python train.py --tie_embeddings=false --beta2=0.99 --doc_mask=true --train_tokens=146000000 --dataset="wikipedia_en"
Each number is 50 + 15 x the weight over the matrix's rms, rounded and kept within 0 to 99. Layers, rows and columns count from 0.

# q: layer 2 attention query, 192x192, rms 0.114, rows 95-111, columns 0-95
# k: layer 2 attention key, 192x192, rms 0.112, rows 95-110, columns 0-95
q95:40 35 57 23 48 28 56 50 54 40 54 21 54 47 49 47 30 48 53 27 54 48 57 83 26 40 45 68 26 48 65 37 37 41 47 58 67 33 24 48 55 42 58 53 52 63 57 48 47 47 71 43 49 33 56 58 45 47 73 46 52 57 51 26 39 39 55 45 34 43 45 34 69 38 43 46 47 50 63 47 54 26 83 47 34 70 55 46 64 46 53 49 31 30 50 43
k95:55 55 40 68 81 37 45 74 55 40 29 48 61 63 48 51 86 44 44 48 58 43 36 23 52 55 52 56 59 40 38 47 46 75 25 51 41 60 50 68 44 36 31 29 37 41 81 50 44 57 46 53 54 40 46 43 60 30 29 26 48 63 47 55 77 58 34 73 63 66 54 54 45 76 30 60 46 49 46 51 59 44 60 53 55 49 42 55 58 46 59 37 52 62 64 43
q96:62 37 47 48 61 69 51 56 46 42 47 38 37 37 45 57 44 51 54 54 48 37 54 40 70 42 50 59 35 61 43 43 56 58 45 59 40 69 44 44 65 49 48 50 40 56 32 50 24 47 44 07 70 44 81 34 46 23 39 60 53 35 41 58 61 42 53 47 46 74 69 39 74 57 65 63 30 80 40 54 38 60 62 37 54 58 52 78 48 38 31 64 49 41 40 48
k96:49 45 74 33 36 46 43 60 61 61 65 67 71 40 51 51 68 47 74 58 32 54 72 74 48 46 79 42 59 57 39 40 35 42 54 28 44 33 25 75 68 65 29 66 35 43 57 72 99 67 79 67 59 39 64 47 69 40 59 49 46 48 50 45 53 59 50 56 44 42 55 58 49 62 52 50 53 54 34 28 83 43 27 79 39 55 55 31 47 68 50 31 35 36 41 45
q97:64 34 62 53 43 62 30 40 35 83 51 70 46 39 30 47 52 26 44 50 74 40 43 63 68 37 24 49 55 50 49 41 52 41 34 51 31 39 87 51 76 49 47 49 52 65 49 69 28 65 43 51 51 42 42 49 46 47 28 61 37 38 41 62 40 64 60 32 49 37 57 65 61 43 42 67 37 55 46 45 30 60 48 67 57 53 30 58 37 66 51 54 69 50 44 50
k97:59 57 30 31 47 51 31 79 58 33 57 32 65 35 51 23 28 55 46 59 51 79 48 61 32 54 87 50 27 27 79 28 50 51 62 47 71 51 60 62 23 56 45 81 36 42 48 64 50 42 62 64 53 43 29 42 44 30 50 32 21 58 66 10 39 34 67 50 63 40 76 50 61 47 45 71 24 34 46 49 46 60 36 52 30 24 54 35 65 67 44 44 53 50 40 60
q98:32 61 68 45 38 51 48 44 30 58 22 50 57 59 50 65 52 48 47 48 54 37 50 45 18 65 52 50 61 40 35 46 61 50 34 82 43 66 24 62 40 46 49 53 45 54 69 36 16 44 56 41 74 52 32 59 62 44 38 67 42 49 36 66 71 78 38 46 43 61 44 32 66 43 49 71 63 82 48 52 32 37 45 51 45 32 37 53 45 64 48 68 58 52 58 41
k98:50 66 66 42 37 34 60 59 50 56 42 47 44 57 38 50 43 56 53 40 44 61 47 58 64 49 45 36 61 60 61 34 54 45 69 51 43 53 56 24 53 41 31 50 58 58 55 95 74 61 55 53 48 40 58 44 64 38 72 60 72 50 45 64 59 70 52 87 31 28 38 49 84 48 49 37 47 50 58 66 54 39 65 71 48 68 55 41 52 51 61 46 36 30 63 42
q99:46 43 49 62 69 51 52 33 46 61 70 53 48 47 40 25 60 77 52 41 43 51 82 43 56 45 55 44 41 59 53 77 47 41 42 24 22 41 50 59 53 57 33 66 50 54 18 54 59 44 62 72 46 74 44 58 54 71 38 44 23 53 36 62 63 36 81 54 60 48 99 57 47 53 35 55 51 44 47 29 44 70 29 57 66 44 39 42 70 43 37 39 54 53 33 68
k99:54 38 43 35 56 69 63 62 28 27 41 42 82 30 49 50 46 53 58 50 45 60 37 41 72 66 51 65 54 22 68 68 58 21 61 42 53 39 24 62 41 64 41 41 43 43 48 52 64 35 62 45 34 46 51 53 60 54 78 39 50 48 78 27 18 15 55 26 43 45 51 45 38 35 53 68 54 68 66 30 41 73 50 48 61 54 40 57 35 47 65 43 68 35 48 41
q100:42 43 64 72 68 62 46 60 51 67 66 64 46 47 38 59 63 30 43 49 68 42 62 40 63 53 44 47 72 47 32 44 61 38 51 33 37 43 46 43 82 58 80 43 49 47 37 66 49 49 44 37 58 51 70 45 50 73 39 80 51 61 50 58 46 53 64 38 58 49 31 73 22 49 34 54 52 42 37 50 41 61 52 37 55 39 40 62 40 30 41 50 51 39 26 40
k100:53 51 37 31 47 40 42 28 55 32 64 54 43 47 56 17 36 52 29 45 34 53 30 76 47 41 74 72 35 42 83 32 25 58 49 51 50 64 69 54 26 62 53 68 29 71 71 54 77 44 49 47 33 36 48 58 44 28 64 53 53 29 52 21 55 34 35 42 61 50 48 37 48 58 44 65 36 35 48 40 49 52 37 48 49 43 44 52 65 57 48 56 52 76 52 59
q101:55 45 71 27 64 46 42 41 46 45 41 36 60 55 48 34 77 62 63 45 35 50 33 54 49 51 50 62 61 61 54 43 50 42 60 62 16 62 42 65 62 47 47 37 45 44 58 58 63 50 50 46 69 38 59 48 57 32 37 46 61 47 66 42 51 40 66 50 53 43 36 60 54 66 74 43 45 66 53 44 63 75 47 63 49 50 53 51 61 02 50 56 46 35 56 46
k101:64 58 44 65 49 36 71 59 45 59 55 48 34 55 39 35 47 56 52 44 57 50 59 38 70 58 66 52 58 37 30 57 60 52 33 50 38 36 27 48 61 57 42 73 39 56 09 75 72 54 61 54 67 56 53 36 63 50 54 54 58 38 46 57 65 31 52 52 58 40 50 33 56 44 33 58 31 64 27 61 60 36 54 52 42 53 33 57 35 59 54 51 47 61 53 44
q102:49 35 69 78 46 41 44 45 60 73 43 25 36 34 51 64 29 47 51 55 60 59 46 30 51 58 50 45 58 49 49 67 67 80 52 40 59 32 30 45 63 56 70 28 59 59 35 39 42 42 52 48 59 48 58 36 42 44 50 61 60 49 59 67 38 66 48 46 50 50 67 64 52 36 20 46 44 50 50 66 49 49 54 64 91 49 35 37 47 83 41 42 65 57 43 51
k102:42 42 35 22 43 58 52 34 58 42 67 48 57 33 74 70 34 47 50 55 36 52 54 56 23 34 49 50 35 63 45 36 47 61 50 44 45 72 74 67 43 46 72 62 54 60 78 58 54 52 25 53 38 61 56 74 56 35 59 31 48 32 32 43 51 55 29 41 67 55 34 61 56 46 56 36 63 60 48 51 43 45 33 67 55 49 73 51 52 42 46 57 47 48 47 51
q103:49 57 38 68 54 74 50 65 42 57 49 66 39 34 32 63 54 42 49 41 43 72 67 37 55 52 57 18 47 34 49 49 34 69 44 42 73 61 30 47 40 51 70 57 48 72 50 55 25 44 64 35 51 60 45 51 68 49 68 49 38 66 69 47 42 44 30 59 50 57 71 54 80 43 32 60 23 68 49 47 42 54 50 31 36 40 61 15 33 52 32 27 43 74 51 54
k103:47 44 39 60 52 61 36 68 39 32 13 50 33 60 63 20 45 37 54 63 45 48 59 43 43 28 41 46 61 36 45 54 47 46 55 51 26 61 27 57 57 52 44 33 24 60 63 29 62 47 20 59 40 59 64 59 51 50 44 37 55 61 83 49 23 47 69 51 40 56 62 63 18 52 51 53 53 46 62 43 44 50 68 51 72 73 51 46 35 52 69 54 51 34 56 52
q104:66 36 43 53 37 56 41 39 30 36 47 75 46 46 54 35 52 45 50 35 64 44 43 72 44 12 58 68 44 49 46 63 36 36 59 75 72 34 64 67 48 40 26 38 48 43 45 57 59 42 54 91 43 46 45 48 47 00 61 43 43 51 42 44 42 58 30 57 62 73 55 61 39 63 63 47 49 46 48 50 69 55 51 62 46 53 38 49 49 44 64 50 51 59 45 72
k104:54 77 62 64 45 62 39 64 47 64 44 46 61 41 35 48 67 67 54 57 62 67 45 35 49 64 38 47 48 33 53 45 61 34 29 58 47 38 60 45 65 58 59 64 73 36 31 59 33 57 61 42 55 48 38 56 42 62 49 54 40 36 64 64 54 66 83 36 48 41 39 52 09 37 43 48 26 54 36 65 39 46 56 45 22 32 48 61 43 51 38 56 37 54 58 33
q105:32 27 68 38 47 30 29 36 42 39 61 44 74 68 52 42 48 49 76 43 42 40 41 21 38 20 39 79 28 53 56 61 54 53 58 63 46 59 80 54 68 54 52 63 40 52 37 22 56 54 82 26 38 44 51 43 28 59 56 42 59 39 34 52 44 46 51 59 42 43 31 45 52 61 56 57 62 51 47 64 37 61 60 53 52 60 34 55 59 53 44 65 36 62 54 58
k105:46 70 53 70 61 46 49 61 54 87 33 58 48 38 16 42 63 45 47 37 39 59 45 66 50 58 60 60 55 58 65 44 28 53 54 41 50 65 58 33 34 50 55 58 49 63 46 86 50 63 51 74 75 62 27 48 66 50 42 40 53 39 37 50 51 43 37 72 78 39 42 37 51 63 34 30 41 42 46 76 47 40 39 49 34 33 54 53 49 41 47 57 66 77 74 62
q106:61 18 58 51 44 57 33 44 61 30 35 63 45 60 48 50 52 66 64 45 58 51 48 46 48 36 44 59 39 27 31 49 66 62 41 69 35 77 43 53 55 39 12 61 29 45 48 50 44 46 48 36 75 49 62 33 46 28 52 29 42 43 37 52 53 35 48 51 44 69 60 48 57 63 85 83 35 90 14 40 51 41 58 57 41 43 36 47 31 52 42 54 34 46 38 60
k106:60 64 53 31 55 37 50 78 37 64 52 61 58 47 49 26 59 47 49 38 40 34 61 49 69 59 66 41 75 62 39 69 53 28 36 41 51 37 46 44 79 49 44 62 44 42 37 52 67 67 78 71 63 39 52 59 61 58 53 51 60 61 53 64 79 43 42 65 36 35 44 61 26 43 42 52 43 53 61 64 73 45 37 63 58 46 55 57 62 59 66 56 43 33 49 14
q107:45 56 48 25 70 42 25 53 79 47 59 13 55 55 61 30 81 64 66 45 27 60 39 29 74 39 52 67 33 93 43 62 58 36 52 38 22 48 51 57 48 56 38 76 41 66 23 35 54 40 53 62 49 66 47 50 23 24 56 25 31 65 60 55 48 55 61 48 65 69 67 41 36 62 56 41 52 37 63 34 66 72 34 59 42 58 70 59 70 54 63 45 41 65 46 35
k107:68 47 85 67 39 62 62 52 27 51 43 46 71 44 36 45 36 19 48 58 52 41 82 38 54 54 55 52 52 44 44 77 62 57 30 35 51 31 01 54 48 69 58 46 39 51 58 47 70 49 40 43 59 34 57 45 57 43 78 68 76 32 47 57 24 23 67 32 63 42 64 57 30 40 44 41 60 75 32 18 51 66 57 56 57 42 34 44 28 63 40 58 51 46 39 56
q108:39 60 56 54 59 41 61 61 66 34 46 41 36 28 45 65 58 68 34 36 38 58 82 49 51 69 67 55 58 80 42 40 44 69 58 28 50 47 46 42 73 55 53 31 43 58 65 52 54 53 78 26 60 46 27 58 43 99 51 48 49 52 51 60 62 54 56 46 55 32 54 63 56 50 40 25 59 41 70 50 54 62 72 55 46 55 47 40 55 49 34 63 33 28 53 45
k108:66 35 41 47 55 26 60 49 50 73 55 56 59 84 51 31 49 46 34 46 52 47 47 60 30 46 55 43 40 43 59 47 40 67 48 35 03 67 13 85 32 60 31 47 23 47 60 59 42 67 34 48 44 43 66 34 67 39 50 54 61 45 66 34 40 35 36 55 55 53 60 35 44 54 41 66 59 60 38 58 64 44 53 40 67 51 43 46 34 55 67 47 53 52 60 55
q109:68 43 57 51 20 52 11 26 53 53 24 63 47 46 54 52 45 40 31 51 75 52 61 76 66 03 39 62 38 51 29 55 70 33 38 58 49 33 61 42 27 56 34 55 51 35 34 31 33 63 28 48 37 35 49 51 39 39 43 57 41 21 78 63 62 58 64 28 58 44 22 75 45 44 55 36 44 22 15 54 69 42 41 38 77 48 63 74 52 74 55 61 54 42 52 34
k109:78 36 46 67 57 52 27 34 28 81 84 69 45 47 33 40 43 51 42 53 67 31 52 36 23 76 63 36 35 52 51 17 15 73 58 46 63 51 87 31 54 47 48 40 66 65 55 69 52 51 76 53 24 39 30 60 49 58 42 64 86 70 38 59 67 73 39 73 72 58 48 49 73 28 57 59 46 43 39 46 59 42 51 64 40 12 39 62 73 61 62 56 46 65 45 47
q110:70 48 58 52 80 81 53 73 36 41 48 80 51 23 25 43 50 47 38 43 66 55 46 53 41 31 36 66 58 50 55 74 04 43 29 26 40 41 59 53 55 57 65 37 56 45 41 55 19 37 68 42 63 54 54 48 70 50 21 58 53 47 72 30 47 45 70 35 48 56 59 98 39 40 66 37 38 58 43 51 54 77 51 46 71 52 66 38 43 41 45 51 70 27 52 48
k110:44 52 29 58 37 51 45 35 49 48 43 34 42 55 68 41 43 65 52 62 49 55 60 35 40 53 46 55 43 23 63 43 73 27 58 59 39 53 53 66 59 36 45 33 23 59 33 38 62 52 23 42 45 49 61 63 18 38 70 49 39 58 62 47 32 73 53 41 67 50 43 45 37 53 39 65 57 36 67 41 42 58 38 50 46 56 52 47 39 48 78 44 49 66 28 45
q111:71 42 52 34 69 69 49 52 64 31 56 48 63 38 53 37 54 46 57 36 48 35 37 27 39 49 35 46 66 29 62 59 65 39 25 56 24 73 50 53 32 52 21 61 47 37 30 44 44 37 58 60 79 57 59 27 56 35 61 36 52 78 54 46 47 25 40 57 47 80 63 65 49 45 75 71 35 77 42 27 34 52 32 20 35 38 74 48 48 33 69 44 54 45 38 58